Weights of a small transformer language model: 4.17M parameters, 184M tokens.
Each number is 128 + 32 x the weight over its row's rms, rounded and kept within 0 to 255. Layers, rows and columns count from 0. Numbers have three digits each. The size before them is the row's rms in percent of the matrix's.

# gate: layer 2 MLP gate, 320x128, rms 0.076, rows 159-193, columns 0-127
# up: layer 2 MLP up, 320x128, rms 0.0731, rows 159-193, columns 0-127
# down: layer 2 MLP down (transposed), 320x128, rms 0.0662, rows 159-193, columns 0-127
gate159 106:103079173145160182089123137073158146152178145184116153129094116099088073148113126075087103103146138088098135101116118138084209070108119086103123124123072149150133106126205172131134139125091159148077119168114115161136132130151157103122110156101143094104097178112157124068171065129112074138102122105143060125073144078130088166116099109082164121074105116107067146102096140113096119139093
up159 103:129095116092165081163157150124124103119102129101121134105156145169148187110130074192122140140168184127105091101130110091129073139152128082129154094091119082123110126122079152167139079068153138123140180107097223070134132151098107066080153095110116118167085101099222161151092146131134132121113138090132133109164076138134170106082118127115080138159081148105112202111120093173128149141169
down159 106:156108109143099098141094109128095127140074080180119088114141114134146081117089125139157115134182136142091063138068149151121045159130120140119148108080105084155179121150080120123158116098121124116137159113127153094093074159110082046148102133187134142178149105057110135138166122123107130084077127139127152136138192149106141177099131082173122189085103109162076136184066096105088085118134
gate160 095:134133156123173073116176149200145115112098076120148085126132032059126124107112120146144107091098145136140116114123175117113114132123129115093080167150133135112169090152067148142128105111165118136147107102081130178123095079117106134136126138129049124139178099103129131049143107128135142130097151121207105175112099093158173112193057124143056177184124126109143091174086130165143148120115
up160 103:137107075141144101128091125093210167119147056174105128055147164131085140179081061151176105170164154114163169099142195142111147108139118114168093084120108126143087130163123137115030135166122125115062100122186154149153174102079155153135124118116177131120133145111164167147167091117102115118184148113074097146132095137140100144124115138099098154151147148117114105164143197129081140123115
down160 102:114155182135108110160157084123105081081103169114143126120090123091164146067129151210136128076131139169135134126092103179101156125152149169119153135182146137036177105112126140116210155173126151125141156103199134097079119138216139147125178162127118108108170089157097111146084125093145124119176120150134107184132113127124110144163094123148123175092120051155130165117158152101180145129101
gate161 106:153155131100103207102132127134087123115081195128118140140109126185184133139099114081166109105067091110077073116097110146113104104113121102166120130126147119057142146150126113102188145167116087156125111126162098148157168159124106137187130109134076151062087132072067083112091101151133100123148096112146136180143133185095110182104192068134156139103153096120130061074128083120095115136138
up161 107:122048120067142159106180061119081145123112173125159124127103134125147110100135172118141133153061166142154104160082176148121083149109109135132100139167141077103151137102103123115124113067134125131145090185138087113145189186096171099115084097169070163131083108109129132148120145153083114151134098167139145070140153128119161102205036141086157138121097115160100112121200087144135099135157
down161 108:137136144161127183138092156142179107151153153150140127148118110110140118103121079155145128082195073150114163126168085206095138175150160144070193152110152125160084098133140133105142174151109122116084138084105143108148073102136088124136150148089101072128167139182116132106123153143159164126068121149173096190064111117110092086119169108090180129127101198158149133193081116075092142104098
gate162 086:136151094132135130138102122085210116144134103093113174106139115115164125155119158145108168055142141171177123078184136177092167137135142135095088140183133029092085145128089102127116094199129136092117075148120111125175129156141153129199167163129134110097189105138149145145153107145092146108153129134190107129189057160181108124160186187095129120160149129105125126148149092117130091141145
up162 088:123118118145131115133150131173152148143157166088069147123100142139123115104097100142127132122190172200168108156125107140179171154132075078129099100126158159100108131101111067101086105150155125136134087174136141073183126115177130073096140220146093087113153119190194205158078125057065145150122122112171140150162129180110139042111138123130141120144105119118166112132128128142095121123141
down162 091:123096086143158129132123106058148137133166060073113090072163167101144147131161128118158171115220154078165118103179155140077081107105168150174123142138087146117112151094123094154123174141148159151087093077050172111148117152079074140106167147112120107110119099141083174105162064175167146174184151115177139173118114140114122128120130099102103093150122124153100154115084126145143111102087
gate163 116:131094141098063150094089124088124155081114125075124146146108144162073145151149068080174112165069147150109070172142138099162211136101078145111085136119130161157092137128113125154089134173093178174096151176138115128121124145143095132145133145151135118163143123110100111200071105054144093177139122107097158144134144154086085144122140114129111125135197161132138097121209124179093079095088
up163 110:160150171131098174077128103115085142064108167147130169141070119058188142173151099138158151075115106139133059169137094141128115133165054120077140133152133110099090157099124125191180105153073099125089087167106103140128132139143120079132103154113079183151081152138075111130152125156109123142091162113149134123126135103141132136125126109166130148083146187145128088106134096022156101115186
down163 110:118158114131169085116106102147067116152128087143117104126128119093227123078079138147112170112154139144135191097111140101083087132147145136102160174174088101098212054048159098145153156088115111122125144092098169143135191114181108109113114153120092144098125159145132165088162145156088187067148146138147147114141084123140127141140129206147086104134146143158112171130108179126168128107152
gate164 088:123092117165048110128101097164121119163156083182084121107131140145100122104148166116061171133110115136147101098115121061137141114163144160114156155146166111110091134070123037124100172126145108195186171089114119137096137108129134119193110112160137147150135137098108056134147082131117155088105148184171129126092216134118151131166069122104149153125153166187107100087087158085153124142111
up164 090:160183075164089140173099114157054125138124114094087173107081105164141113116155090154165153157085179201104132095162105139128115119128200116105137223159117109109143114137161162138177047108135141147134144111114115158133121156107102097129137126110063143050115135146102143162110124126162160116189061122140167167153107160128127097124125198066091146126083144115125147138082104148140148138112
down164 091:095113193093151110135124115107122089129107109134158156099182089068116086120100095184142125144196125111141119144109071103116095133154100158132128009147177104117116130175162118119149132120095091104143112119150133105118105138124171095106060109072174131171107141108099141089088142109072133106116191105108131081123067165142121102019117113109111091084123185130098127144126147125116153158095
gate165 101:126177120171061132097116149106164150147105163064090071074145128120190102166179136129167132171146090064119154166088131078138122105124152139158159079136072102111131136174169078149128122156133081183142125131169171088163062178112136145162121161132085144197134125095073114164156166072093115162176129165118146099134114092108152120169115063122116119165122130112153146123113116120102085099147
up165 093:130184134104111093087142175155147114109070204155065157088076066112139105128165106183120180184084176089106118142173207106108134143122144128105131136092140095124130145209100123127110139061133119118159213139098134112130077139104137134098112146131124127168126131094169179148109125152107149179151131112126099126137104184091086153128127121169186159141112141150075154132120126196098152136155
down165 094:129128120158127139131043089170135088084104055198165157152070137118127139105121102193146121196126124156119128118159166136063128085122092158094179137131113124178142120137119142122103129151066083090124108129087175147120151117156144122113176088122147115172149172119186158104121171101101179118198076157113111118091130210131146130128104122134155114109136117087113152172096106182142193158103
gate166 097:150102145138164090126146125090104080116124154176111174190137150104163085092118070129144113076156060094161108168131145122142080169085094150143142157069164126104164128084221179099093066115116112124143115099112134181148154111154107104106141143066081161125128061144135177086120153171098157161131148174110117059116125145157138138149111134153117175138173122129128140098171208138093135117133
up166 099:160055149064148071183103137128189144139149125128147160181101091109098132103118192125095160098200116128114156108180125102119154118138138115182159158090101114108111173062123145107071110084165138099154155122147140150111098145120162170122123144142146160130144109112211150150160120086112164136110141151088063081151111107167131111108111211068149105170141125095155183175129109170123099146126
down166 103:144087119073134048112126159104120134146173153148095161178151116100156142108093144156120102093160079097133118199146124148169077167128085063139119159108131116140149135129151149181066114121135081130155137146149146169135121135137110062116114095139176191116138046126115204174133123124152130141102155128121117119176038171135172125139137058152169146162126165113138140157197098133101095143145
gate167 093:132145138126089137088162163136155141145128180156094146125062152139100135090207147139098163085132133133107116151143128138191169104127141138152114150135111150148203141106074149132158161080092115191111129072110122118157109154178141100111158130097117097148167141089137057142147147169103118079134146197214106112199090112129109106143113109190106141099184166090141080187135137091110128078114
up167 096:138191098108124149144125082088163102134121164144084099085180166100129100133150145088126086160137123140167166056065103112111169141099109194120105103131149157032113077177155143118084173130147113120131104113115125109131064156175139129135104187146115108129159109144066101079149151159129166118096090148200173140100118123149138166129118085118137173147072148153047147140105158116172104119112
down167 098:136099151156164110125152080138090110115143070075156108162062095104148131100087121176098115130091176134157143126198113116087121072128173113100155097133122085139067151161156120078113101174117126151094116166120099163070121116114075148097086067151127083109084130163116154098112116060116116131120116067100153130082173135129178142110175182123125166129112079112215119094084108087120146146145
gate168 091:100181134158099031116119153122099077167140176077128101137088149174136146139184081156157107156144108115166109120129130149137126090161149135092118170077131089151155152122144147140123150166219159145114097182119146145175134069078087105131148118101107073108135155162147178101144081120102135098107150175111127101151154076202133139116132184105097105152172090111168133112172141180126134190126
up168 094:111117112131166135127081108076162130119163111112105194083139105153073124148111116110128115129077140092098189134107131093138142121107129129164122077110153054131109082119058139044094130112077161136107143117178148120128112152153189155199159133143109135109132131209136101119145142100102073156150066107158153119117111151092125077100118081110148215149129188182136125087069141104107112103119
down168 096:086134150097141163135154170064105156104114108080117171161113202114160114184147136105137189145140108122136104103103109079125192057109163118127147127169170129112123129136102092108187109107153099111098128107168107120090081136157124164179085131122160120199129137136121113131142145115114115094057070130150121163109113057102131148194047122139070163125098136116184130154128135153058107086117
gate169 088:139150177124122155081178134150143155120127144135157188170173134089168096099170160174153083128084144141152145129165076157143110141143130123090063121144101060124174097126109130156099127140154116154141159215182129154117157065103112123150117079114091112136125091106132108136176103166089056093138085103065106131134142151159080091155142148065064117100183135129115175103124147084106157163091
up169 088:118116139086121189093146161110108168079139192113161128157095121077188102121136079138112121184120148116077105093113180103154097130127157167167061148162100142128107142133140140117150155107168111127186114079117150104108150064131141168118054111148103072177062106135076145161143102179142169148088129100164163143109162114109155100101131100111088083121141163177164125122154087088109111069076
down169 090:114084116155143108137107223181132143103125152117117082126112136106140129127115142125147086142204170172158149123098149129169088120164078159147066167098144089133131150132139072150159164132071127164110061125082124195171078110143127172120100181147131107180101120133106192138107162122112104129123151113146060135087163101106135099070168157078080103135166149124175121144088074128114077130114
gate170 119:192137120158111100148165143151140145134110159154133140136104120067167152168168201190133121142148176157134136130157156121182128139140164141139155157130103099181162185175146147099139118139127170160147158111161122097123096102090057081122143121171182123197145095169176137121157146098067080135130146139133107101177165120134102119166128197054090048116166152161135169143163169123149135091146
up170 114:141124160093114097149063124103118116062172099091098125126154063138116071159084111098135087152088119104083123162067148128144155123113149104135173127123085128133089123080135190068040152147112062091167158126147088161147125161137174128121107153124152133109104142096147165105121179116134166155159085138198121181124129146139163146106110115130132174176106153191085123146075138096097149179079
down170 110:180100159114148145151078105117077128180145115113108129108157120136124154161090135091177114159132174152174052102136151091136157090117130093164094067093183109128101158130165102119130075144146079155116193193150122112172143076131110091110125087181131045212131140103129144121134171166155162108138110126132144124155141085124115185120191183158171111139124176165152113118156174139101113130095
gate171 093:176107155137060188115125152139151125113102085112152127176127133061141151136130122085122147170114082153162043135110122139156204122107099147133144177190116165128134157165150112119084132049155159149120108152141135146134107074072120195145099175156149116068131110128187142132186123128181095105128105075156113100118106131115085132158117174181134103110141115112102064109178139089159133159089
up171 093:109161150111108105105147141111156053086181134134131129119135129074097133143111110081066097185158142151168140143131138110146166113092160093112140156145082169126135156121190137182057151098153143139160112148180141111151120100070163189087119152138187070057178157102132181157127118082151106105152105082165107122123123062147119085145104152108117149139130068112111138101118145099159079204147
down171 093:127089120125121160105119154159145141100134091090170122124131083117019145159134186108117178155140158163140096082160165077156133124145092141127143155139134138118161159157101156098135153094175137107096107161149101156143104075111157172095154158122120113105145062149169179127154116103194103131128162085177084149115054212192072116128162181156155113171151134138117126120126074121162140125077
gate172 096:091124063101152066140132095144094083153159113124130093140166155113124135146079128164101149153192131103103104112151147116163106177118100149102097169106148175146127107111130143112099099194168124179135129146106150143056109105168128121153176191120208143099136086096165179138160133091112139140154191115119072108194096092128086062099063140153158091151167159142100143139078140140163133088100
up172 099:143083169118136110077125151098117149056120160159076137149110092161164157077108177114188128137090123149122092150129159131083144163183118124146145103162118119087136143157087165136135114148101123107155191131141099083058169208112160161127104101078142132127156141120065148115079111226167120120143129157147111128122157192089146156174122170103162198100126145133091096144126150104108155143182
down172 097:124086182140154162120134126067088126118125135117089134127123172101135122098076085136153165105097161095118127137103115069110128121085079168106104070156133166117145128126108132156152122144106162114128144127228183106129107176082139156083093103120173139152152185092063112179126145096156189137094120094093097094169123079072195181160130172129111151097132131112187130105179099115080126084126
gate173 101:081083134154131097115097107069164107153130110138092132140127148152095136116136099120140104137158152106169131135140151169172146041059108150155110067121140104174095144081171095104123118097101137171125145126156119106143144090172107133129084149112134117122166193126165070183127155070088125151095141094073145110110175074140097152214123154166091204149139108051144180150142135140147083107134
up173 100:142189126111125132165120130158087104094104189153149140126066143116182110166091105173117147161092137147101122106094136111100107183131107126101117161140117138093151089153087147106099118136158094148110100159106107170130109144139159100147108130129085108140099078161099165074068116173189138090161099122190129158133132163155113118030151073097142116088180111234149055099111120105112139146157
down173 095:089191085089115154131157128105125109175128171091132148136102153056188105147133138092112125117106190122098111159123109121119109075156107114148113116095102147117110125105099100140114112090194156090128131081204147114064119165141158129144060124148080148136132123123070152094068127155125132128151095069192177141121121030094110141159105076132139096089090134182098089086135111123098175116150
gate174 094:156111169136159148135128126042148094100116141111142115074124153133096163119128164158068081124113154138175164098163121100068089080120153052106082134109146115106107144132167108153074092166148164144128097139150161143089158152116098083134097161064103147185150122209211120102106073124120172139118131101123133102117110152063148119178160148128121153108158059106139156100096118164141091137170
up174 098:136111060185150139184124095117186083140134144163110166111139135173114116173115156156133096103124108133204159106134080084114112100109137082117099124100041099086095156136131191135148153148080126112092158065118120152135062166107132116097173143094163083102131147119165149103139115129111201071071148094104135108137111178099104139133119164176078178146104105127152197107132140088136139093141
down174 095:125122115074083115103103102106086076140110061163099103159131116109117103175088131110149122107187086162181138114091125168090117168099153123127171077149127126087228143124091159113138174122150155188088118053129174150096113162158137102194137129132141118120100095084129115154104118106126130077131148175086131163127092104154147126058173109160097165133140173130139210151117110145133146188131
gate175 101:136121136100062109110123131090163134150124167193145084121152140151158094111175108118168167054120142095147064113152126094103139106098104134137112145157090115133104087134125161110219103105163096122136099128078160176120143077149093150169179088164096128146106082116068091168123155108126107128086164132148165098123203090118169107179084102143162159110156178115168105160150118090098197119091
up175 103:163134074103187134121146118140082102111149119115078180107120102148159104152130149175116076158103129138096156061111098153145176104136172133162136125132168132134149110139139164124046147192083109166163140110172047118137154194171137081117067119160101132105159129139087135133147071187072112108166127084129065134096126086175121117113174104088113159125088100119170139139094102135133079084111
down175 100:137108189137077098122148177126122172077066139138128127109101108110148071155139078100104178157122136157143090155140106149101106047152119184095119188160176075108151054135074111164149132135115105126145099163132125155123142093124099113139105118099082145123111119131114124180106121131120124061143111060130129124151184054082120103153160157163192079109114121127189120154145131065069120133159
gate176 099:094144147124157109109163152143067108087170099073048161142091083103127103112159108140148099145203156137165096099184167127132170119144095087044139160116123107153137160094084150100081127152078120115118220131106131162157166153118152115130201169116135178104065073123167141099094159115082121143118111149152113159146076155131119106106127162116124137171149153134201086159112120112128149123122
up176 102:104143097138200128170092123152115065091134117098100127099124119150105080099155046160105160096165164132140111126163139139098165150152168081092085172043132126101144092123099144146104069143149109141111144140133183091173163097108137133123170198097128094160124060171170102140130158149128170171116090141134078142159105119097143104073182116086096150094176154142208136157139122132164130116121
down176 092:101065127078132118138142136171102119128113127090061143107108137072146135126150096112123161104150163161143129123140088134105118208225125115098137153114146127149069113127120165139077113127116123155095108204065099149152172118115183108090098168101148053103163086113139133150156136152130131180132143190099112145091102159119073085164143158098222136142169076106107165100139113102120136154133
gate177 097:106110137127055126155185170065108167091136120142095141133155130147145135110118109153109106140124159113103203135155116126145188094113186179083184086125045208130116123145137110140199142151105112176135100207160084094091104125096185114090150108116116112091065137121130104142143157111105149180120122154153143111119142094108139149141126057105153167124117134166171096155129154108163072139171
up177 098:173156069137148176078143136109150108106118138072127098175123088128097141118156102117132139155155052144092092126080191107141140125080128073143076150116093126112172138136192170098107200105044100082162179124127102117170125128134095164192127117131142132149153101136129138137096132131127121106120129178097156114134053115089143150137125183165101114051153137130136096076188109102120119117065
down177 094:127095150130155137105139134093109119133076176100195106137133181140162128136171119092174108102093197104113114113124059129138138109119177150147142129118082140099109066149125122079117162066050096128148199093190117150138106158197088106118110122170148142187061096151114098094111120109111158119144114090155099155088094085090131179177167114114130133113152134167125133093112081128121151161055
gate178 117:098083136127102125073111184134093083102186161067123140157197146149121116144135129128093100133133072110136168101058134156117129153104076138114099153129152166152174132149106116084122114147169102119105118129122147122092137100146143196098136140163142109164196165110126141129096108108205205130106149147202072082147147118121180122146151147123079127115107119065130203102087107105083107179097
up178 110:079156119145110187087124112091125138138099149136054127166161141165120088149148148147114152123099086108119146137080160121073111123120094153171135084176153097136089132186105150118122147110136056142122123139160066135107150157083193109157123127126096129167116132106075045144038123127155128176101153114129156154147154162116079144160202120198117202100129097178149151120108153141139138173098
down178 113:094212142087092108145118112110131124136059121149115150152127133114141158049108174147116126134148086120133084087100098146129195065113097134135127108165140126119137116144125145142172078092144160184108154141134127154163146108104112057145145148118142117100114155129169111118111156129072083092138127183127179096105148169122058150093097062134147159133184139116133059179230186140137123110148
gate179 099:150149140129129147138061125124191095082154103111122128130079104167118109143134158158125146179128152139065115117153091128149107100103113118128156157088142078099126192135113190187072140132105138161130116060120151135122151136110075189111173148122128136135108158126190138122100112113153095131167079084171152182196084129199117075158084127183150082152121139164111131120092165163136108219118
up179 095:112114092140121111133054097150126080116103162160096117107166134111135132090134154067091098169036038074108105108083128123141195112111104146109139162124120105119135116109173106106100096115050124147135102099205088131094144132129124099130148129146082163036161096083110141087105120114102180098124138113163108120116150160114119165137202106170155156112169122109156073090161129102102120138126
down179 101:106109080141160121137100073107071107115179138081125115147166157159069165102082119213154117115136130106169160115070125141098151202130138115076115139197117077141172145147113131099081103108124154110144114146179132148072106106128185133109133123058151122161131135125157165107118142115144137139107166169091091143110105086123134168089178143143131132127141122111061140171135150238087172106149
gate180 107:142160150197123154111110096196082172128093169122127150151121126110150075150113145111160112177162140152174115096137091164108114067092195180081139082117187150094121081114140111093114146210135112144105129072091114162113160144153060183072130225132096093175083174168143129096144118158140116092106110113120157110156153150138166125131070150132105143113136108127166143109101124130131135135085
up180 106:144110089143146174113178123119138170066104126171079139123162157114121143122197116136102138083126157122151084103145178096117125132101100086156137141148134140181111109135102106158137176099026137070144115171134109173135097089086139089203122118139138144077090111106140108113132167149139178105157121115153113122079168155128108198060156127114125139162072172066127055129119158093124122106187
down180 107:123110123108153132128093099000130113121153115110122113117099164142126192108083181149091135087072102076134127127111118110113114129111118127141092087120115154147101159153114117130127119160158210129081112122206116124118109155108145062133115075097143122131128123142069148103088088110187097165150180169104147150085109027108118112068149121120104123143164098133083169154123135174110120137154
gate181 104:125128119181089152136181134117082112150132182070111124066140092117159143147127106114107177097098069138098134081101067149160163122142079131077084153142135191194110088167151066103161177154141093062099112117111126123140080139150108104111144119090064153169107118062083160165059100093103112152163142136190150105132143126131126112123138115146167149123104163144124123162154137135079077147082
up181 099:120064137090180088119062083129176136119131096131160087203128157156110117122155150172141072139167137127152133194159162095080131176171146083187157101105137099097133171096092160148109100111102153185175148133128125166114114099129112149129133138171172104088142126164162074096214155179162198114148117123096087163103082114129145156121127152098108118161167117108104132115120146124180178098133
down181 090:178116119120114151118170158101140148126131177085145119130193140130150140140145199077113164096063151146155154100130134168150149050159144104166087160086128179092096143128147111114108126133175138058094081101158109081075125161096126105143116119144125149186127140117085115161127057114122124142125137078115158101122143043156182165149163100054145104068098086152195096129161123136122108129130
gate182 099:152126077140170104136099123114125069142137160137161213149114129090153121116125082088068097158126119115152184158127149103089150088082151139154107101146075135124114152142129187160138138116155144135134170108172142118209096111165119129125172064164131105151104118166107141086143125123061160179102133091141168036133104089159137083134130141147098138116149183108159185118218151138144157170154
up182 100:184065118122147127157169072126120145114141153141123148157119129086100144097138111126143190154149091145162125125128106090100132082113148188174145139143165107179115170091147104149225138097116134152123180117142152138135088164135019080118124108180133142163128126079159147106165118123125146145127199134140141153150146126132159112073109152094095166151207211113184101132130098130178156113149
down182 099:209106073111191077144134154085132176121166130149136155180107116104089101127101144172120161182187156130073124129079111135111093152048079148111125164169140162118104131129132137128133120130112123156108149133097132143115129137125128162166145135073163087109116085118095142167105194115139142083141174159141134138116149236129147110143152114137147094093124173151201150147100079174121081062113
gate183 085:164180053106067136089118093173144127096145124132088130157157095137181139120113092159121138131105076103132097126114142188150090224111150153179095140123094101173127113117145111123132183114153137114074090116105150148085132134147158144127196119100107148149136081100089082142089174140136077184099147152173131158132115173120168138090084109159142119144083151096097049115122139121059152165171
up183 089:112077183158210110193111112109141098137142107153125138144158153064101168179141184105149075133166157167150099146068106080075167118111105129093183121165146166141112152117114174124139132177136109111169189143130110113175138189134129141160108150128123113107093159108206149102176096118144162125143096086066146124124164121162078149117118137141143097112205105151109170124149161086168144123086
down183 087:157161138157135101117145149145137130136122174064132119104117165150184166107170145171104094111099170116143170090137122151144147036128156106235060130102101127093129159140161127168101104059122129141145104119127092136119117125137127166144134112127084171150123145093103114150071153091054137137154142068169158146140121072124190134180195130131114137105099125139125047150170127098094086160107
gate184 116:093109102144173100149117098133091153059119099150139106128135097101063114139131104148117163128202144102146141119173151120149167133073081103121088135121167191158171130133110143168110122120090166154109080148117201050166119106140097093148151081110098196170153112116135156119072128153107131116104153155123099156121065071158109131157139166132137141098145110124143220169103142154096047154099
up184 123:174172132124124198145150092136111135144104166174107091125158184132143128148117128140143028158095154132078111144134112148058070144164147153086130153147130121133142065158142086111163115153134102197150142112160096175099143121127155156105072119114117169164145126092107094098171103173151150093076091096091107091112188124081150138148121102115138085075110144100111130171118145081147222120163
down184 115:172115149134132116109162181108147126134158139119132138135143201120132171169095101140074132122037152197092087144185151131067161039123110151108180125095068122163105149160136122091167128125107125144108168133204087174156138115114174133094136172137156090152124133106127137098109108088088163105146137101130160063126099141087150180128128111157157103143109164131131114172160101110171213116145
gate185 102:114064113145105095113227207082124133092174124149118102104118113093089117095138121149109157136146111084136166158136099149143137133087126128109100133084106182142116083126093112144132134104183154112161123142107110059105079077112156139171124134167037141183142132121156149180069116129118129151161119117155119122164165090133079119156137162081154149131156131173182117197129105126199068127149
up185 103:159150136143127190144082065125099101130110148091201181113147141145110109119160154131125097120083171132096080118123159117105075064129177092161177120146105051117139124126160137103116160147079113143114125107184162156122133172186063083129066098101184092146117119149123102090125163074110101133129111100117111109088071089120173176146154117145090123123096103078122164097130133134092204154089
down185 102:161103139149173137138161087101077140114108197081194137112154093098112131099144067140094132115036150131086096168131117150150112056132156131170139155092142130139083109147127130087154165134109150142160108119202166129121111152166068137077108105141130099162099114101121098127078134113110167107187137111109078094152110030107118195186170121142150108090086087092125123119168129114114139140115
gate186 128:159191127130055183146132115112175119097148189112103093105141165099185121098110146100120142157102142098134084105063085150133065181114147105184116102146103090093133092136195101099135138097155096140122189092097100139156120096142181160152109160087082131141121122108070071174146185094110123174093121080127150122160127173098097164154163108168160131104104108187130110122131136099149085099100
up186 111:104093118101172138092125120161083186167084110147150142121135104183114093163146088128118157105101117159126179138204164107098160121120093130133145153119174178132039110121046129216139115130128151106091045157116193083094137141089097099147136096145116116151146134134169203067130156110115118105144103131135128121078099105076139131129100142113125127135128140128140098097139087188156192153154
down186 103:150143159144123148105077163111161125093137166097124074121199181117137120067071122088115114088097095120111083147067144160183110038107165067145134151101076155113177107145145125094077185133142148082174136115201111122100128175137141197125144145108153147137095110095101103162147112126145150128095139117125114073166104032114148119110123159152165129106082102173132110122107101113100122122112
gate187 103:137150128108159116132116139142155136114141168098144128135123087057114114126108100158148119128140086147110152173205122144089169158105039138077093157093107097160129095087110120153093142140134061102054135129124149133187144142103123154125117151193185162131149094063149144122056142075127146107153123080164110090094077110128087122159099144109123075084117164117065091163174171117124113119193
up187 099:142127067146067134189154127082159117166108115097112171147080098153110069183137111136136129188130090149141131123045109130130129134133162102158119116141176165101197161160154157120128212099069140154149176115138102133145126123117151102148176145098071121091138157176069087111153112120078102164156166126156160183146120130098086164117089161164143129104141154161111129130103197129102098107071
down187 099:157164135147122157132094140085168171124117092155133115088126134136155078080081100091095119187124077100120123152066126141145083092024118131135068146130103158156147099189166102111136132162144136147159112127145132079177191090169140085124152145127087095117136121114141137116169130199093150109173044105109172102113079109118135131150141127168105119060164177119094155179135165164126157136152
gate188 100:147130106108078091114148062118165135102139124165098217112171136160088080115144101159119109121093138165138155150117144146143168145087118164212143145113148100083070106179099165120100211098155110124127186175106106166152124159169150130078130195167144138149131160107093083133116175138197120149185105102163116173125154136151071125171135149165103117102146136155094079133098116091164119126138
up188 096:145110092098101073111205095150155143105151086156103184160108126151067096116172125184108096153147131141130141133108123123177187158136143103191151122102130122104129127190107203140119171076138101105149197175154111190130157157136193115073165162141161142136122140066129098150122119126162099169184130084156108186158156116119061113137156141165125083151121145113115113120074143142125113168167
down188 098:126093165079097071163072023163117119151157078162127192124093104150102120075120113143137102148189181155118130080152126080117151179146092169120094130077133166147155124123111079163146122121143087105085140196059105172146130107147118115143196121108110122099163173139145138098156148141099140145137188118127091144135136220190121122146104105117116139142147135071108106129130171120112113122112
gate189 099:101114053096143107143093137048109121118129099174148158113140108128079134163129146145152063105156081155164149127114148153121166140100097117062118135154104112150188176090130140086093164182134140130096094113138076138174149094072115152153158122096172189092178100101123181132108094165141107151112188083141108125115090083135105167120150165094154139082176126171133133093051143183141098150106
up189 098:100082068140137140219131164133103139135169105111132143091146091095074122133116158182162083103160066163172144093100169120113153159139185134108165108123099145133140197148120197104097185127114182162219108061117097126150136119150097152138192139137152191133140106104139119146113119183157153110179142128129106130152118096154125151151089140064143118119138107166163138184112164141134138113079
down189 097:133163096134153172139109162110094155117083161118153166174173158116113142160089194158131088150155168151118140093133103172169102164128147124075136126132110112130198135136113137120102180152125088139218149126142087145169125087141129162208191095123127171112179103099200159181111141152173139142141147102063117073133077120169117118090150143096092133093153138141130112079106127169162165136070
gate190 092:139133154111169052095138110160098136125083197173142142145094115090150137184171143151148145141097158131140087142134142104132110155181146172122114114162182127172155110177164129053160154153132168158185162107116169097150154103094116123096181142099067098155138141094142168129112139137183114079084143140157172111079062145162140037115143103087121101156175121095101161120120116136143180096158
up190 095:148062124111130115224120169150115141186156084120121132090102079105113154112124134106140041118142126182147134121113151089129165143124100149098111121067175122077124129070122115213107109116119101092116099130140156205171134142133158090092126140131110161102154115110155106156172094173104154163143117154125088148114152113164103169112089212153164140148095177109139092188094129184165110138109
down190 097:089146124136087121096159095092114096106090196095150123138136195133147098185160116093108149100076112131078077162098098157130132110198186124188169107132128109110068155159176119088101148158146147089114139182180129106111116138165074120119180121132133143104119106096090103114079151100175119105031140124073214140105117145096133120153154107123197106125145145154149118109167096129152147127124
gate191 097:134139061089151158143179126136063133087141179212134093123097135108098152104116096121155138107140112143133130100128112167166147150146146110192067139107105112085141165139142162150102125140157079122153139113087145123157157133100130109081139139163069084192139132111196109139159117188103107081091144165153091062165147137170151112157138139203136089121175134189150108124195191123134165113096
up191 102:049111116170140086145143095134127105174145147143089181119160143128138139144131170094081140159111101138161125086119124092066123158109079128123186072153128126168103123136143114057130166149066157068078150148135129154116130158129126140135100138185102071097152117085104119098156084138118189155163105097113129141091104153147062126087115151107106197178085171071056165153132104126162144175138
down191 103:129117114109124164109142114155179170112095087079198141089106091141123146185108136148097227093121165154100142111146099092109172023148149152125147179153077134101116147182133124160160134099093187100168147138134116145126093098155106190145149104119107109113114108102120137123101169127125164158125131059172160079155077059140168146196174153123159111132123146128169098132103116128084134103126
gate192 098:125150139149126141139131157118107130105172088126137143120157138101143163139122116061149115089145091168131218189092076098132102168076087174110096141141079153157130107094147132125175116087118119123095105205156124190169117146094158134145130125131076156167146118110158124095123147123038157179115145141150158154139146101072108083077094188086108145151116157132157134182159143087102082162055
up192 097:113144122138130098143096128142079140134172075150138132126168122099165157098117097095162105100180074180125196120118085107141105173066097178089109144140086181193133123117194151133179144102136149121138150175138162145113077128114117118132144103165089124163124128108174101132108118110072165145145153210106143168114159104087093105082072167096121136131117174133150158217150162113117093142063
down192 093:102135095094161128166122094218147154113212074180082129125139093113150126154146160102146124148149145141153094098074121095138126255149117147140140136139137064187185086144116151127117130110158085142162153160056090141130102161137163104100165145100129108150124103138140131145157174130165118129124196171151159145132126215099112112118112127144134133144172161127104164154095162160117135111106
gate193 086:130078149140106135162117151126147138140141168103136172078044169081081114134104106204163087080099135156201110147148132117139103127128103086114103144155123146153171111156149153140125080118108115119154063131108088129187074136135159116069153164153080166120145137115187113148119122158034146210147155089134115093167131125124109095185109094137132152121159142099141168119189145076116175112125
up193 090:097127074130132112102171128143096182097141142114100137139130134129115073159137123109101124171114079114144134190114122108100136156100100075196106107112120090084075153084147174128110117087106149114128082111141061200120088181195107120169063125141139168150154135074119135136079163149206186151074094179085170162107126124132090159076121149092148107138121106128130103156080072116143107141102
down193 091:171156154116151116144135129079132211167102121107134130112132150225167158133099090103084142083091118110110108126128129099146123097088157094092166148094096126099137167107205113105110114139134152118045143112182094162106122169145142159155127146149142131074159188120112102154160199160111084131119090133108139140151118057086096150123127161139187084085100147114200116129102136070099103152081